config = dict(
    num_hidden_layers=14,
    hidden_size=64,
    num_attention_heads=2,
    num_key_value_heads=2,
    head_dim=32,
    intermediate_size=256,
    vocab_size=8192,
    hidden_act='tanh_gelu',
    norm='layernorm',
    norm_place='pre',
    norm_eps=1e-06,
    positions='rope',
    rope_theta=10000.0,
    rope_fraction=1.0,
    qk_norm=False,
    attn_scale=0.177,
    bias='all',
    tie_word_embeddings=True,
    parallel_block=False,
    init='normal',
    init_std_qkv=0.0625,
    init_std_o=0.0625,
    init_std_up=0.0625,
    init_std_down=0.0625,
    optimizer='ademamix',
    learning_rate=0.000962,
    lr_mult_qkv=0.7,
    lr_mult_up=1.19,
    beta1=0.9,
    lr_head=0.00762,
    max_grad_norm=0.5,
    warmup_steps=221,
    schedule='cos',
    final_lr_fraction=0.1,
    batch_tokens=[8192, 16384],
    max_seq_len=512,
    doc_mask=True,
    train_tokens=92980000,
    max_steps=7940,
    dataset='wikipedia_en',
)
Each number is 128 + 24 x the weight over its row's rms, rounded and kept within 0 to 255. Layers, rows and columns count from 0. Numbers have three digits each. The size before them is the row's rms in percent of the matrix's.

# layer 3 MLP down (transposed), 256x64, rms 0.128, rows 31-137, columns 0-63
083:170146176146133109135109148106127108106151112123124093135193153093156178163141134166163103106111111125143104141136142123109092117107147135102144140131100125081134134117107103125145086137103110
107:076129096133091150111149162147103111168125128143141089132122109155145093109166128150139124117106208124163101160136125139137159120113093114109121110119135121135133101128097119127146130097139079
111:118134175164109086088129155112071119113151120126101141139155122151155157154108154152133080106138157181102152113095138165147129115121158125120143123135139149120136102118099149127100127129154090
084:100149152113148115132141142149135115136107130138158143081117153096122103144120099094131140143155124128123143112170119139114169079125150184107141103169150127148118144187121118106083115100140169
091:137152111162163118105127116126092109155108084128152161128109147098180122115138132081119119110119170089151118092167140126124181162120164120155162127085117164123150110135132114126132121136125115
079:127136134163121120130111118154200153157179125115111151105138126108145142151144116079140104144068086143116131063132128139142126131122119104130110134157096130155086143106118132128107115142142100
086:129116115150136113116154149115135139134102109147150138146153147119103075140115117122111128165126099142162134117185152080144137123101130141163107170108104121117173147118145118161063113164139099
095:132160118118106136085172135104143078117140149144142111099127110113123135141142118152120111111099110132174107107142121187131101157089155148120128148097150101108118177132152153133077106105152117
090:122111143104125171109139142122110112161171122115168131129140075154136130159126130105140149095123115143190116090122160127141106128073123111125112139106145112111119173130164116135104072149151145
084:166109114142117115152159137084083130157131116102079160107139119164117115142094144116110137102099137126125100144132132172141124184124096122099111107155153150149172137154093112097134118160136115
129:147107098163134116140125127122103108146117094110106116138080167120124136166134127114145144133187175171108124129113125075114129104160116144175102119123139133112081139121115094180125151133141126
097:132110134098154110120171122128155123130145096116156140124154122160134112152151139125155122126085121108128138123120133111147117148095100154092163159111102134100161164124154159082054111087131110
096:098120088128117175141112131127113112138114094171171111088125122143151139124110134124109134094142097157125122107107116116109118103147086161121097105193091089167137149127128146151127161122155143
086:093154163121109124130108092168125137132102178119141162096151150156122113129084090135112159126088144077097125186148141131124148134159133167124129146148104100149111111137140132101133132155147132
119:127128130133137146114098121106086088141141139092099139101116130180152145164116144117133121158125183136118084122145105146090098088158092131118146152144157095102128152112112127123095096124169140
081:136114110170134137111122080111140154103141152129121115107169118100114140165177112155144198124140167088119108118117114079132136130129093130136098136123153097120168147119139156126137123147156098
092:177155160133110159122188165122126131139128125084130130118118152159097110094147150174152123084067134144105131128090114115154107133126092127144102120132102155158149131129126154115116125110157132
121:123115151144153125121085132139123110132110113053115111128088156123121132138098158149162132138134191127137104145171129070124088101159113125141142147122138110142130152126142114126099152131154173
118:101146152113123114112120113058079168146140138144144121139109086137132126109124126115144139144130151129151175165130158113119152121111122095131119130119122129094111080129084146183160128157159097
077:128156107151149157078161167131082150128127168118130091108157095110100130131137138140118129113127087138103122145065108160133074102146134128157122092124122119157121115108155137089122111130147133
090:177139139135154147144144087091117170137107125133129123126134141123165147126108146097155106114146120143122130095081125160123129100121127121142149144170109113114180105171100124090116088122076100
102:114108128129112108074169129146103144158130124135120123072108100147175107083139164136124113138143099142159175108120120123147137122138115086107148110137153104087145158154130169141159154134119144
098:151151119161150112141085108154112140145130153111107146126140151104131111176126086110122153122146118065121128119143088116097131089151197135169097121126136094137142137110104140137121087113126126
092:105133104180109160172130168079081107148138149123152136127130144110091105122144129140106154116091161124113142145108150111087123138158091160135124134079131153148135128104120152089096131122146142
106:131136101117089140096140098141139163140142145161171137121172102140151180126151151143111122151107118082162137132128104137126120136146113159077162159132140100163100151096127128126107148089097118
081:145120111139126161102170111150133099147139136103165143144125139143148124078120127157130153098112135116134128076142158171118124127169104081126120137126150123161182156107149111123103112071153134
092:162160106147125100172125126144105115158080092149150128111178115094127103112162110108123118139165180161126106118131132108132129108137099114125144113133151117088139083110150107096146097134165134
109:087150080124150140122126136093131118118121096140105175133112129113188090111156113158108160160155141140145143122115086113142142074091116124119105173116146125138134122148170097126122143154131114
124:116109125101129143102136167107139113116094090125134137100121153125128104118144102157121146102163152110173171122122147108137092105170113132174115129114132124144158153104148097170172106102078142
122:059096114137133111083118108153114110152120122155153120120133162146134113201148159149128081144115117084135080136144155114123124119131135144133093141125156162116152132140104132119109099145147112
090:165158166150141101156109103085177123151104095134139102128121108140131157147135132098143125137130130151119123114095174090102116097108155122149136110134150103180160121134116098130099075116138146
109:111156113101135107164129129106121153076075114124105134109149113136112155134123134118130104127134147125151135092118107147114103162133120130114164189173141104150076126107096133154146169133120172
086:114136149154156107167134130092114117120115166073110092083175128144104154108161081126139136090152129117131139116133105147108150095088129140137076118126130118139148158122115136142112138099169111
084:162159146107129114103187111119156163115162112147111090086138086114098140134109139128128130121120128133142124119139149124135089136095160185142122110092136157119128082103145099170121103098143141
102:102123131135149101043133158162135129127142145116135179127133130178083107112092117181122097128104142106139099101139097130132120177127142102121132157132125129119096143114129141147137117126163137
085:143106089174125196146111166114118155136102138115126106120160101108128100176139116097123147123137126100111103137142154129136102106092148150096094132166144103076114093150126141115116109129142144
106:137130100109104137119149105136141093162124105126112137150128111129162158118132143171121140140043118156121135115097127137124084154154101113112112158144133158092146131138127092118105173114138181
097:111112087147123117130167116161115104108108146142143090161076096179139114091135126110120160124137134122126147134113150142127128147124154132147149202128126128130130102139142076121138156079097142
143:123109143137101114150151179083118074070155128144138102152107125116102139120135126183124102151121139108126130128150114110131111092176101109174108123132127156137124116146126130161117157100168143
087:129152145163124127125104097089106191123131106124149129136146169101120118152159122182127120110165078139114177116141129093111137122079128089133111123122113103139107101148141148131143166145111141
097:145143131209123127201083149119136107094134122105129131104149134166096148116138097097112121150103117135117126087155160080154126127123129146132111134146155122142149100107104110123140107126128142
101:152157108131124157128158115200153114136096103145105123103108154116130158119118189115098146133112154144154127100141122129077114099143103146162126154134155079136152109138126093140098123110136135
106:136132126137080154105097142206127142135054122150115108117137128160097132145103129120150134114148167119103124121085158120107139121135140113119164136148123139110157119086096114105158114130119156
119:105115165140114144104129155142090118146104144126102110174126146178119111149129114098142109117123151103156122162113120110153127091174127105130150154140081123077089127138159105144136096157167119
128:130097129089138083132127128121118153156113123142114106159109159104132146117116178145149144134159166133152120127127134093126108125169105107191141109122134147101074097115100124177140158102106133
105:128130096135145120108115131140098159131127149131154139166146136172095156152147139138154129088107179102136120134129134148097095113177122115134102136127069155093179099117132121097133109163147103
098:141104173141130105163119112094173091140178092144118090132124146135112086077146154145099153089137108113147139080131124137159124105134116142116090130083148128158134129142114131129150142118103122
105:118148095080119139098117149117154097185110114102135162152131129141141123112129109158095132124126133096155122104139128179181102171123138106157119145147103123114104095146111172106159133104127150
085:114175133109156108111112099171103110119094119134135114155119102133122112142175103118111126110141089144136110148115142172134169146086111107105141137091104109097150113188101134114144094097118141
094:121119124071149150104131157101114159176158123131142105125116140135126137123141134093131086128148152157175088116128130091163127128137128145131149131112101146168128114125109108166103132090132199
080:171144091125144131146167092137180111121153133141146108093136106130159116117110120160113113122154144087132131140127104170104097098115132124122137166121106116084133144159150152103072123094143097
090:162182123131161141142083082134108091087146124112127160102141130123113110144123106100152130112125086159097132135106121161126092083116157111133120133140120142074126148161130152149139147101106152
098:114142161117122150149123148120153151106110135130099113134141113092098134097103163134120083151140088155153159183095123144114161116089145142113166135099096126108175163141123121125152104142100159
107:109132130156137119118150076112145155150099112094124146107150166114161113136148154131150135088078168131137133136120152079084121127123099092131114133121143095127184149102144129117156126138099165
109:140102113159138127119171167125146136121125178182118136121121090140135131115162093139117150108114102075147113113106139103148151119099139142113133162150106137160163155091137124102172149143103095
086:127088072114112137147129119164160139180160155104141143101146131126120106137142133133130161080144125122155128102113144108090108141121113119133084158090140123156095149091129110097172142161135142
101:156131139130154137121145142166150143087113141104131123103109152137088118166177144094095176118117146137109151130100162141122107112130117161106157168085111130156173136116149106134102095109154118
120:117090122129137146106104148120064157101186114135148129154109141116135110138135116174132096141107159114188115166162132138125102143153151099094089135127109136120148126155154116134110101110155122
084:142167111116159168116160149118117131178155124118115117170116142132109150135120131102114123139076168119103122179152103142079128106087140147119151132111094122105153120100106129119113163096162117
081:133132111139160143110126103134141146110124109152121138160139104158092128125171075111112092069157101123106166104130169163156131125131144143092126140126123116134162138158128134178158095166115132
079:118100145087118170077172155123109132142097151114129158090107135121125112135118103116130091124126065119125122083107144139140098137117126139173145118150114160137137126094109161138097136088148154
109:117133131095130139137160199152131137095141170120129159116118124121130131135146116167155124151094115106070109177111161134129147106145112088104092097145110112159139112089107129149143127117107111
101:113117147112143130145136166133086148101127171133136150124144112115083156168135098134168051131117118111166139124168128105118105150108164149097106114118111146129118103109122140126126099120088095
114:125149168144096108157102138093130127109128105152120145118095133153112114171177146119146161168149171130154113111133097109129140141160107100082162159127110094091126092144124099105105147128118140
097:119111106103100132096161146146112116122124122155112125105187132104142155140113122116131080127120114104103125101150125154144115153151137143149144200152148134137125187117083122096162145135141091
084:136116097169148139138151113120096098127136147086125139102150162147131147175116136109172147077106127138095149161129125148147098117126145142098115126124132179129180152102125152108151168150102125
111:067147139156063131129115140079156057110155089142121126133139126122131148138123161154158115103085124162127146126146139150139116154127120114130132129105106149137148105129126165100093134151138118
074:148098094133115137163135129115101123095109149092096124127111161162143092168168118139122118093141166160101178080095104143113138136155126122139099156111118147134177140117159106137149119130137112
103:113081115112074130124170097109188135156174083100122145131148112128156093107111123128130185116124119134157118128121137155126110127155120124085109141151128150123148115111137120095167146126100115
132:122109161154132133113146171062094159134107111102154130136096117139130098157128137107172104151125160153131136143140126135118086116137130175144116108139087085118165118096150127157088123148130129
124:132106097135128110149108130112185112125091106135137092167108157106118133134167191109116157157111156122097118107118150110140140103154088092141159162128134140104119134115090114152103088144126134
115:150125096129140128143167113138125144149154093123172148162081218110126131127117149117135158092152150111125121128101105089125152122112121108148128115115138181108151109104112149157108129107132121
099:124139117137124122126109136101074141123138151123141137125165155114137129125103136104132134147141158077107145118119116149163144134154162125154102125108109112181160098184098143141096082163076117
107:152134131107139123160115144147111139124086179112086123114140189112131137153121108109164096100130113163139114130142156150136126085136110145149108149133163142148133162102090123136097070119107155
101:114188126160116170124158116154117125149132105131129121103148075120112139090152145130115157109122125097142078173131113161159153120112146147100134160137120130129119106137120135119073082095119110
117:121119093099107113112124118145132140146158129163139089167147082121103129096171080139157164120137154107183141145095132117148148146174132135153131137137113125087138115114101129109136129175115095
089:134142143105137100118101112060118145160062128138097127104133157133090144131127127113127122118130144083127131116115147123126099096129123138104181170116138158132130134151125142138148170177176124
102:129191118077149116114128139152194133117146133100145092096164141100105142115147107139135125119158122127126142141087118110134135141131146115145125094165093102129083152125152135157082098140127140
103:128116121108136110089088118126126159162122115114135154166126173130130099123149150116060120110140129127153141171147112147173151138111095095122107150093136139110100178135149119118106163167110133
124:116102127131129133100082151133123160146113109112096104129088150142123117142158145123144119164182114116139131145097140138140104124156110134166113105144162088106083129080108133157076157155133159
078:134152129144109131121122126138126168138114160094115167107128102175106128173120117110132133111149201089092126128128117122102107131095156149118166154154144136131198150122113113113099147127117116
103:111105143145110096094156123083085136149164161096123105116160138124150131101145131132151147132148155102122110148145113088083119127134130139149150160115133149085126162110162140140177111105078112
098:106115130128120158122114142119155123146176128150107138109177131132108132129108138109172088089134078151075142125094152175151124176145135135101119128132134125146166142128098128077114152132151110
090:135150138084120137134189095148151089139145136138119104137151126129157128078105102127148094081150084142139138121087135138123126172131138134105161085124115155143140146113119145123092150118080121
090:134131108112197104124118124187108126175148131111165127126125157112124148128132105125128103103138159129127120090112092135159109114152132138153141182147092107118125156102131130172123077119139104
128:127088089142152117130119126131137099179134120155132099127088134148159120097132115147149131127163163125167095152144121112134119108152125120148118103141071114161084127135170058133135139121114115
093:142095099130134113117121130177131110156134108126107165117088162126106131143106124109107164126137139121073156166103170116131144134126177135149087143142117102110150115109167086130160121107095098
088:145146106176141104124152097179106110114128118090122122104170139149114108179108147149130105113091138107154121138174086128136150121118089109172112104144154105137154162176133109121126121127130126
082:145167108152137121155145115150130138153116123069120151114111177153109146143128122129175113082105108107095142144093139146139144089125177107123080152163146125115161138148123148103148130096119116
100:126108148127171129120095140108123166171148112140136100097107166135148121114154126163116130105138152138081193111124185130090130134108148119137140119105105147144134131140105063113107102123119125
146:134139153093093123108158170142095093129161112114135167124123104147133094096137122134115138120122080128089125168096101130160136159104114118105139125135119158124105081149101160148175142151155148
102:150103094130123164162139149152119159128099162149133165118090170121143090113137145128130114120104135120120124054103119146126128097103141106173142137159143132137131120096111128165110111102154078
081:142111124076132115151171136131162111122098137137117090110098143129088115159171152169101142154090137137111153142101122154147115133093140160079107121129125101132148159146121157148092152090128117
112:098135110174105175170109147086086128137084146143125138124120113108082124160128143127128116106147130122131141119122105133140136111115157161124087106180131125161141074129145152146159088121123105
101:075138133133154090187150135134136171124134134139114092159115137119109137125131188106153123120155116109090118127162114125128128139117060122145145124157143114143109083106092142120104096147112137
145:175118163138125115126123159114142139149145083112111108154112134139115168119123161092115150130138178139124113141143115125141090117128120108168134139092096170144060087079141143118107127134109132
124:095100138149112100140134126108144135119108132139156092119088175135142126101139135124125162132095199118123109112135163068098126123142085095129140135127149179123131109114112117150152157089130147
094:129151141095101179096154145181157160154149158074138127123132095127104102144160109120145101118126090106151150105162112127152124110136136128152103148161112088140119139153127108159104111117110103
102:108151121074133186105143147137122110129122108100152142135092106134158115161139106148122116101127075149146125117134129086155069152101163112126153140140139124141151141121096182136100150110141132
104:161127140181159160154077126103125161117135133123141118113125169117122126147121126100147143192132145136124140118119105165120165158132120103126173112161086107104114157154139161123087112101134138
097:147137150129130155095127080094105132150147149133137101121098122109128167124114170074138103111146103160128133122101141140133095150127149147151094128113073130185164132090103113111140138106157113
101:101178132109148094146110150141121144130118121102137138081161142139139104119152146185128114094097181153153094108116140087119115072115144135076134158154104125120132138123120108151128152127123138
101:099120135115156140128104139134106145134110099123084120147112141104155160098135129105162176147146145150160102139130098117180145087131136132179118098097120136105086114121130113173111152087123153
084:123126109094110111189108083113143101130103147110123146121157150179159147156093123097177104123154128091112090100131130166158092138119129135116094134111138167138118131107133153108149138137139106
082:097147107122135126123103090165175133124096117071150168136119130138126092135135141159118114117143144143183118127090108131109136089101107106138097154114146105119152094165110123132157114152139175
108:137137148159159126087142125151152134099154152156078169157107133124095157130150116123102117100147161134091146162077158105104145142073141131155133147108114099138139151159097113121122132117103130
085:091130132155137135124140111173099130160140079113123082110121114173145081129145122154114123121120090115134105146148161131132130088133151102119099139124149114097165164160096179104159118119133107
# layer 3 MLP up, 256x64, rms 0.176, rows 32-138, columns 0-63
104:107126109122136108174098120107155140127167100118146150120098119116138175082168132147144117151107112122135140155159119124124127121143121157125120148130126097152110073205123077141129151123156140
112:094061150105143127174108172153144078108133101110105140164136143077128115135096122141144142123117139166147087150130122137129155157129086120110152128158119130118100103128143111136108128105153151
096:113136111114137109161130129148121156152123151103132059115107141113134134110150096115111137144140118092114095133172094129139147109162122067169156166161099119141101114103136133178126161134132121
105:146106135112094113135075132118116128134166092177105134147113161110160104133110165080118112166174145100153122119156164123127127086119117145155123159123099101133124102134132116156158114128162103
084:109111108153122158185179099103148117129150121115157130191124155137142126123117115118111137161110122115120118102147152091157138098135113128123142144113140084150082105137118114123172172095120104
094:150119123079145130160126131149150125135153179109117116118111111113144155096097147135118153114145135130114104135108107122132098150180132075112117101126149155098102148110118130103171188162099154
083:137083126138204084122147121147109147147167122133136106099106109132128129169112136099114142123153114117125121139114137120123178151131154111126174116162147139134067109130078106153117129139143148
096:127122138151122110122137175147075150150135113162091130136092115132157130131172102068147180143146116165122130167110139112125165122155129113098148096136122110096110111125097087116144123115109142
082:130085118124126131135126117114113151132096092098119112121125118181163118095119135134101162158121128118111117123159133146106152079117100101178178097134170138115111099147142104158110169114165146
099:107116093134172100150113137111146074158132120128083117152121162121157144126164149142118134136180153135130070121114169118151097134140120111149138099137122141147116119109107091172109145126106089
088:102144112147135138128137138119096095140149135139120079132126128114127141139106166167120114134190129137156097114130096121098148108154154101182089081138155133133147130130091092156167151150107140
094:122117100144138144140123096131138128103134071153117109146106139127123143085131179121146102136137172134144173137101098079126164095121125111141094125184128145117095122144130128188119150107141141
087:139147074108168152164125147136098128186122085121145136178120126094132116145150099107111121108190165110106132106119151136144070130153116123135118126118136111136134124086125127135141105099123143
126:105097153140111084142094144127133096138147165110126135136076147141134178121139083156161135158116156109078135115137111132109124137132110120156200092135145142111113122116141122142157113112128163
077:137096121100114127140105123130109161128113113148113112173148147121138138122108133112105100131090113149181103194167099150136121148116151151114143141103130147106089161152143099159149141095079145
105:116107091119170113148110162101089125127108122137074102152121153110148139122125144140108136147172128164141120160098088137133135074153132158142131093126129106117118161119178099128115178115133133
119:107120146155142111095113151113126086170145158123079087172127159111171133135135129145133125150193154138155095136141173111137145137140143095142100125142103101120102097122106128132118142096109138
107:107121152112127119145143106137148167116143130101173157128120114077107130091132123175156145115143137129112096175124095097122138095161085137118182152138078116100092112148124141127117144142134147
080:126110111114142114162127127113126082153141135172112169112110102137137129106130146103105122150108128133136102119176139096150189164120112092096140128134109133134109125165097132127111110135194081
106:111104163122081127160081148142113106096172115105114135136157136064113126136094145104149095117163147140157123152163098132165089107166127125129143138127121145141107110140108137153125154111148102
098:142122150126131138161123123137121123103117114196144141112143106133077131138112097150143157139116129147085148162108131122087152145128105115117102100150091149117085141096125123146172156066138148
098:101115148098116131131152150077136115123153120151099114115108110146101159114110144117102092145140146169126115169090179129146110115114041132116150097119136146154118138144129108138117156138159132
094:047113110123137130151121139135106127098117117109092102113108112163154101118149146121132140184103167148126148116123149115118100118170158149140117117100141140138131129111143120109098148083145183
103:132151167119078141131110154118102125138130092124120077139137097118139172093119167155107112181140122121134111187157102133086140095141127131127125158142111117141120116131135092132113152091135170
087:137083123096151097152135168117135123098166135146125132118140098095124131167161095122155078147141115136122145180123101098136158165094102152118131140153104125096083122167132146134152117131106124
098:125102128138101124158087137138103111181105112131131088139123170138168099123173107142110106186170130111140113131150120121130123116131111120161174115141076111132115125131146087146131138133156169
105:078094098100125150157143145107128103177117114141128100133119132077152094084117120164121153157109141154141127190128097127109103129121112158114159144117125133128126138150172103155122159151116124
113:141056157123119133157094152158108124098092090136160145102121142153119136110123104132105151158129150125121120137121110088155151138155133119192155138096112114112120140129138085149127124099172126
103:152122128155172110144130121107093143136136118163122160163049130089129134110152148111133116124161141162133122141107115101128119095163140142112133098119135075178105142152105127135144121081125126
091:079139097177124129134102151139141080118148173112116092126133162148139179116133119142114148152141151129129114136135039136122133132165138137116117151103101127103109130136125100145141114093133153
111:107137163124160104147135112101157136131126105131114115124078105132164149101119119132130130125126149162133120181121119115092127122120132100147127138162111112083112140146145139160077201111158174
081:127129158101104143116139086097134135145142111176080159138103100077093160131102156150125133150098125151149114177104139118105172124159147151121121142114173136162099109116122116119101115126135146
094:124114106102163111148137143158139141120085088131124111115120123117117134138158176101094149183132143181091088151126157116136145123149129083118158138162116145092121124118106068126128124111138114
102:126105134127110125142127147127127124109122139104099088122099192108130118081107111096123129131148126138134122181144171139143138109119113102190130077125158074146116101159119150142129127120143167
085:136091106129152127152119138123146074152142151134078121122091077154146134105109120129148161135147203138154129099118153086123128123133075102102118128149146126111136139113169154130121114135142145
112:116092110128139121132135167136088114111085125103114117140074166133141156135105136135094153146154127138171069114136146106135126128146124152170130114161188103123110095127123104156153138133116158
094:131139189136093108130109102137144131127132135171124140149090132140106174153088103092176126128122130123112119117127162061109141131123139111143092129169158125131094138167116121177129134128141136
120:097072113153079128106156143114104152120124143127137114124120135106096160149131123142128133141110139152166128122128117104172117109126086139178138128159174107126079115125157085177139124138124160
101:089103142083100133158086117138137112090095106146107122127150094119144136129080088109132155166142145126128166136121177094172118133177132130110153113133148138153120155097162118133141120140117115
103:135144157093162115113112148104138087106137142150089123121102092104124141100073129130099164178159146124153108164123102117136151114136115138075128129134155112179119126113124147129144158171120140
092:130085117128153142119126155155091113135113107115132093174095170141120142121119092165117155141178154127169124128117083095156122110117105108149119102176152106089106123146130133154142115100115108
106:124148148157122108129120100159107176145138146129128098115109141163118135129122120136141129169140175106165106098111103090178136104175135126161174101098114130130091128100129114140089130086108124
104:131113150161143122174145118125098121154127107146120127132107103136130102140156120150098199136142144142125135096098136082125141116170105147182141093102104128125088139122111094189130123127136133
081:112123131115104127135121101145130085142130148125102097124109150076141130144124150167155127136140156143145105143134092090165138139143094091177127117102105162145090069095090130140117142103147150
119:109132107097133110124096104125082132104144129148135115181111105104148109095171086128105129122162119142138119166132109116151157155175118114153128122134116100155104156151143066140117170103139126
103:124125138136138099128090157127063130148117132156087122137117113123070141145127125126151207134131127161128116173116160146117140127156110146098147141094153087149095120139145124137128118147115159
102:132145138130139140181124140119109149142141103122130067163122146098099103129075148154138172153128136108111114123117088138135155131141103102131175111162133092125115107129107136135142121108172187
094:095105184151092109144099141136147128091151142141100112136114135157092112109065091133130114168130124136151163152139140137107129135144111115122141150192082130132103118129141116110148141108112164
102:141079136131121122155116122122109170124123139176099145109124152097089130099110125103120102150163135134139156128165110081149112137169082143132161151146137124141103144168130107140112150108158077
084:112121187156110136161113136127096110160147128102103116145119170054143118116101157114109114140202149127171123115117106103133135137115097089147106100153127124147118123131115142120118125138118149
091:122099162123120159146091154171145151142146143138093121150106132136109111059139136126156093157105147113134137105106114119166146106138123118152155054148102119144109121159128143105127109147155144
089:160079138136122119126139138136130116151134142113134133125109137132132117176147085124097127121119175126101099102184123125194148131153083115179108120181098151123118138104139118105138119108158124
101:105120107120122134120112110152090146131141113150142087166136160130134161125167103125105119145187136112150117136164152059141109121138115128134094131165093119126099128157113108113099159093166111
103:118135093132095129128119128119142114119149151167121112127097118072130183098110129104136123167156123124137123146179128127155170138130111113115138174157104127158091104110089116112158147160169149
080:124145202144096124126109150058127113096110106113095135124104102148143100111154113128127133147104120172119122110116145150116133122116112125147158073099120123146138130151105139148134131120157188
101:094118154116131107080126135162122153137159135121149064152107162144167130122127115127098148151138152136144135109091084110152118124136120112173174091141114084119119108117139139135172125102103111
105:141103128151147111136117155122075151123099113131129122127094101142152125088167165099096156159123143178143083138154097107113119108167112120112131171139093099126119160126118103143132154128172131
097:147112120119113127138107134122139070157138150094143144126095119085158161172129106096113166137151161108107121118150132101115152138151060132134116105122176137118116151095138110129164114128134090
091:135123169155134130129091100088178125105111153147139136108120106101105117123081148121127178174109111134153155147103133111140114120181115131185150105098135122132119146125157115123166105104139143
076:144119135142153111138147123129175093087154126132153107134126088141129132104145129118128093142128119112135128136156130084171151168125111123049136168119114163096079166139139124121140138154120101
116:130136127146135087123152144100090131155133146138114163113104089153091144084113125120146146138163152135113083127133142108129156120151133128079164163143082149151089094116094117130139149117147173
095:152078132142108111155150108104124103151130096122130145153086121144128113131131105142142186093135126160120131150119110101136155094135068140150134129137107092152093122120169110142124145128195116
107:132125106104110122132081136084090111142108110122083123172152098109121121124097153120149133127151130157165119165164106117145135121144076155126164143099090102151119105172138134147150120110149161
095:119105120149175132135111166137123122127117143103098108128080118105095159129131168096123133118146183123094094148126146132166144101112118137155153160150157115167086126140146134134152126116185155
086:119077152121128126138114141071099110091144077096119080125131099154124123142146131110147119143164149181125100107147131125109135110120131160157149090156168156098136132137151097142136143103149132
121:149111138164135095161082153116113045112127118128144128150098151113129121139128099136144176112166156141122108145105103117121149148145147111140123132137097054116114136106134122149134155129129155
092:118133173118113108136136185117163122066157122133143118121133137169106181140153123151139120123136148128130118116104133069126135152160122103127132122116101116085110070134105118152126168129116154
102:155120131154134108178111127136096090142154071157120107169110145100125124128117105122119158136179156106158151116141155122146138138143100104114113165123118067140098144100125109134142149125088149
118:133118160125111081125085124107092114151123108149131133172096089127131132156140088123143142177167142162151136125150118120099082114161105145124126133136137106110125164112165097132124137112188123
116:128108078134094118151128157148132118125151105130094115152096159089160151143147123158151130177140120121159118153138092114157111118138126113168130167124095123093117128125111080180148103135113096
109:140112132117174077141109100142144119147172153145141126151029147113131177126147149137110136146113136126132134120123098125121132136135114084155122121130092100111103127119131134167155155119133156
111:116132107132091124121128101115170176100130147147109119127142162092137111142087142155124123150114128139141094111144107117134157132145139093202133130143133140140113097103118099167100157067126156
101:136108152105154127130107149125138158131099143155137119118119129088101151115130145150147122165120119134162094164168170099113090119161136113117133159183137137107133132158105067139144101083155124
101:119146148122132102113116100143109124132130093123141084194064166118115152159131133136121120102164109118140126119149137133120111127165123127163127100103139117165106147139114111194155174114117127
105:136132139093119080138105108136149128154159119148138099124134094062120145078126088128125097112154141179116099157135098132167107129144124120140150187123114099137099121127168119144117138132129145
092:108113109141124108164144142138081086123131146119107101136123156154128083119152135129147164125150167154118114103104100123088139146132101130123133153074149151105110147096098135177147119119157179
104:131111122079115127154135141124122129115131119105158119139150148113111108097074151101142143132150134162110128170135132117158150127120092084133128150148115108125113082120120126198115168129195121
107:146093118131133114142118129122077065104117111163167136152123156126138159121160180133137141127113129147128125190099096131127132108147083143119156138128147123089122144102145097139120118139122182
109:140129136120108114146114149079126155142122113136130135134129109089116165128147152112090155139135134162093094191165080111131111149128120122106153156121113096135114066109125115171130134122175137
084:089113136140121112134124133133117092088128134107128129137135100128173098098148123128162141138154127130112113122141134096102138142104105146235141083116148128109112129160172142152158126121116131
099:150112120098090107138097107139132124066139140121109137115120164136124112120154159111144156148130148131157098129116160075094164105166126173151134127187156150114114135127170114132123094118138121
094:115110170154146105158138106133126160116100137113129119090131159135153154139151133150143118121134186132168133112115124074092110072109113130174124149142132136137124131118099093179109122109107164
094:083144147173147123131093138126163122106139148111037124156145173095117112108078134112163130179128124148106157172115149103105117125128147116122122126137146122134130129127112112143120125110134108
095:092145168137072107146094139116138136082101124126143125164137130140095101117122113078112135130094116146136116137156127126156173113144135131142121090119131122157112175140159130159171119106180137
098:131066123119163099129137159157128138158122113142116111127108109119139162117141091134100140143163167143176114120122090105142109110154106125154129139169090123115074117117147072129122133117162110
086:117140167118128116125109117073149110130142130102102100109129086125170127093136134169145088154111156177162120116098131135145129133109110116099153120154110167159116120147113119110097139148122190
083:102117109160163115153113104160114126115137106135126105154093154136144118101179101130110127133177154121158086125157145134138131092162112134162138115117103112113141157180149126162116168093130093
084:134101092122143147175138109103128066175108120120126139124129105114141148126132133139148146127119147183101095114134109085154121141147082175136145089122117138103114119088149138143102115099139166
096:169077146148133072155138161141122134131114146090149124145099108128149107116131136160149129121133171154109100113131122122112097127118076108126148164145104130116075110134109148127129105117170177
130:156153114106139081137107165131106103129121142121109102165137151110137163100116111135120154131168152124137054144148128125127096133180116075152149105131100091100109118131158105145120148148133127
110:156099136123167111137092142114132112081086136165127152154122107136112126085134147103141134123132136136109138139157089109153180127145133096184127132105103095106085150086163130136158143139124120
082:103121118136126108130122154112118107110156117100091115113100132134159090047110124099095192127110167158142140108151133102147144133131105156129153147105115152098118131135181153118123143110123135
101:143153107118137097141106118113178128132158077177140113174089153132126118098150135138159140145096136153164127106160155140123111146138103118168171121097148096125129127149109120123102142077123112
102:145097119097177117201120150139144086154132080110148142166098092121137131120139170109146109143115132148091114134171139118150116156152123143131138122120145093103093103141153105124142137110152125
117:097093157150168120105130139118081139131138158144101098162121114134114151131131125098105113124184155130099123146128121103142162121132101077123155114087113142106083125091140121121150160135124179
102:106115144125129113140127134110135116115126178137162121104091162093116137140132150172131148140120146109108097158132162107141097155167089107146162105110108151134128152077116109188112143119155088
099:123151160152106112153128153087120143096134160130080138132133147118089118108139121082105155115146146148109114159122127082137164111152127105107160138127112120188107145082136118168141140113157094
112:085120120114123075131130177122115104127174099160058139180142113131143101088128136113150149132152126156145110160120129135104139123142143146114149096127160122132110150135125074102135130138137100
111:118151132141180104144102102136158149138144134136090086093094132109149119148111153110116090160122153119149122117156095092161149119185112090161138144167114090107123138144121121137092122146118142
106:150082131102077126157079112142136095145133137138117115153115136062125127155125148163162129122141137119117123144157114136115110156177139153118159134128148107081096094148122089164152138133134124
109:117125132101141102138101142063091133101150123160091093116094149107136141099091144105132130161147138132101127186151146133125175151134133088136138159135149124175117121134111125154136160151151135
097:109124158155089116168140128088086125129147110184083109166124105083164118130146122141114166106162140118130120114136122132132158117142093142153130121124171109132118079129144089148154149107136141
092:122104095152137149133166105141118095161157146156115132148116110085129110116117107149116187154169122120171133155128122083131158146167063111100116130140108115100121129090113111133127109114134146
080:135082156129151105173126146169145107125124125136105115155136142152143157131153101130138162134143173143115139089137126127123103152101094092087132138172124159103096142126055135141136145135099137
107:114155154138148111148142105149153136134157132121101115133121142109196179110124077109106127134161155125102165119151124055120151133118119151163128116129149099115086113159118104160132117132134131
087:162124149097088117139087143109141113115147117169139131132112130089131171098086120136180122149143113134165125187137085120155158165124126106145130128160087132104120106133109111130099126104146141
117:120124097140092098125099116154135131154111108145136142149101089132087196077103149137149157139137148162127113144140143082128131135131085139105125152147137125130107139115180115120141095122158169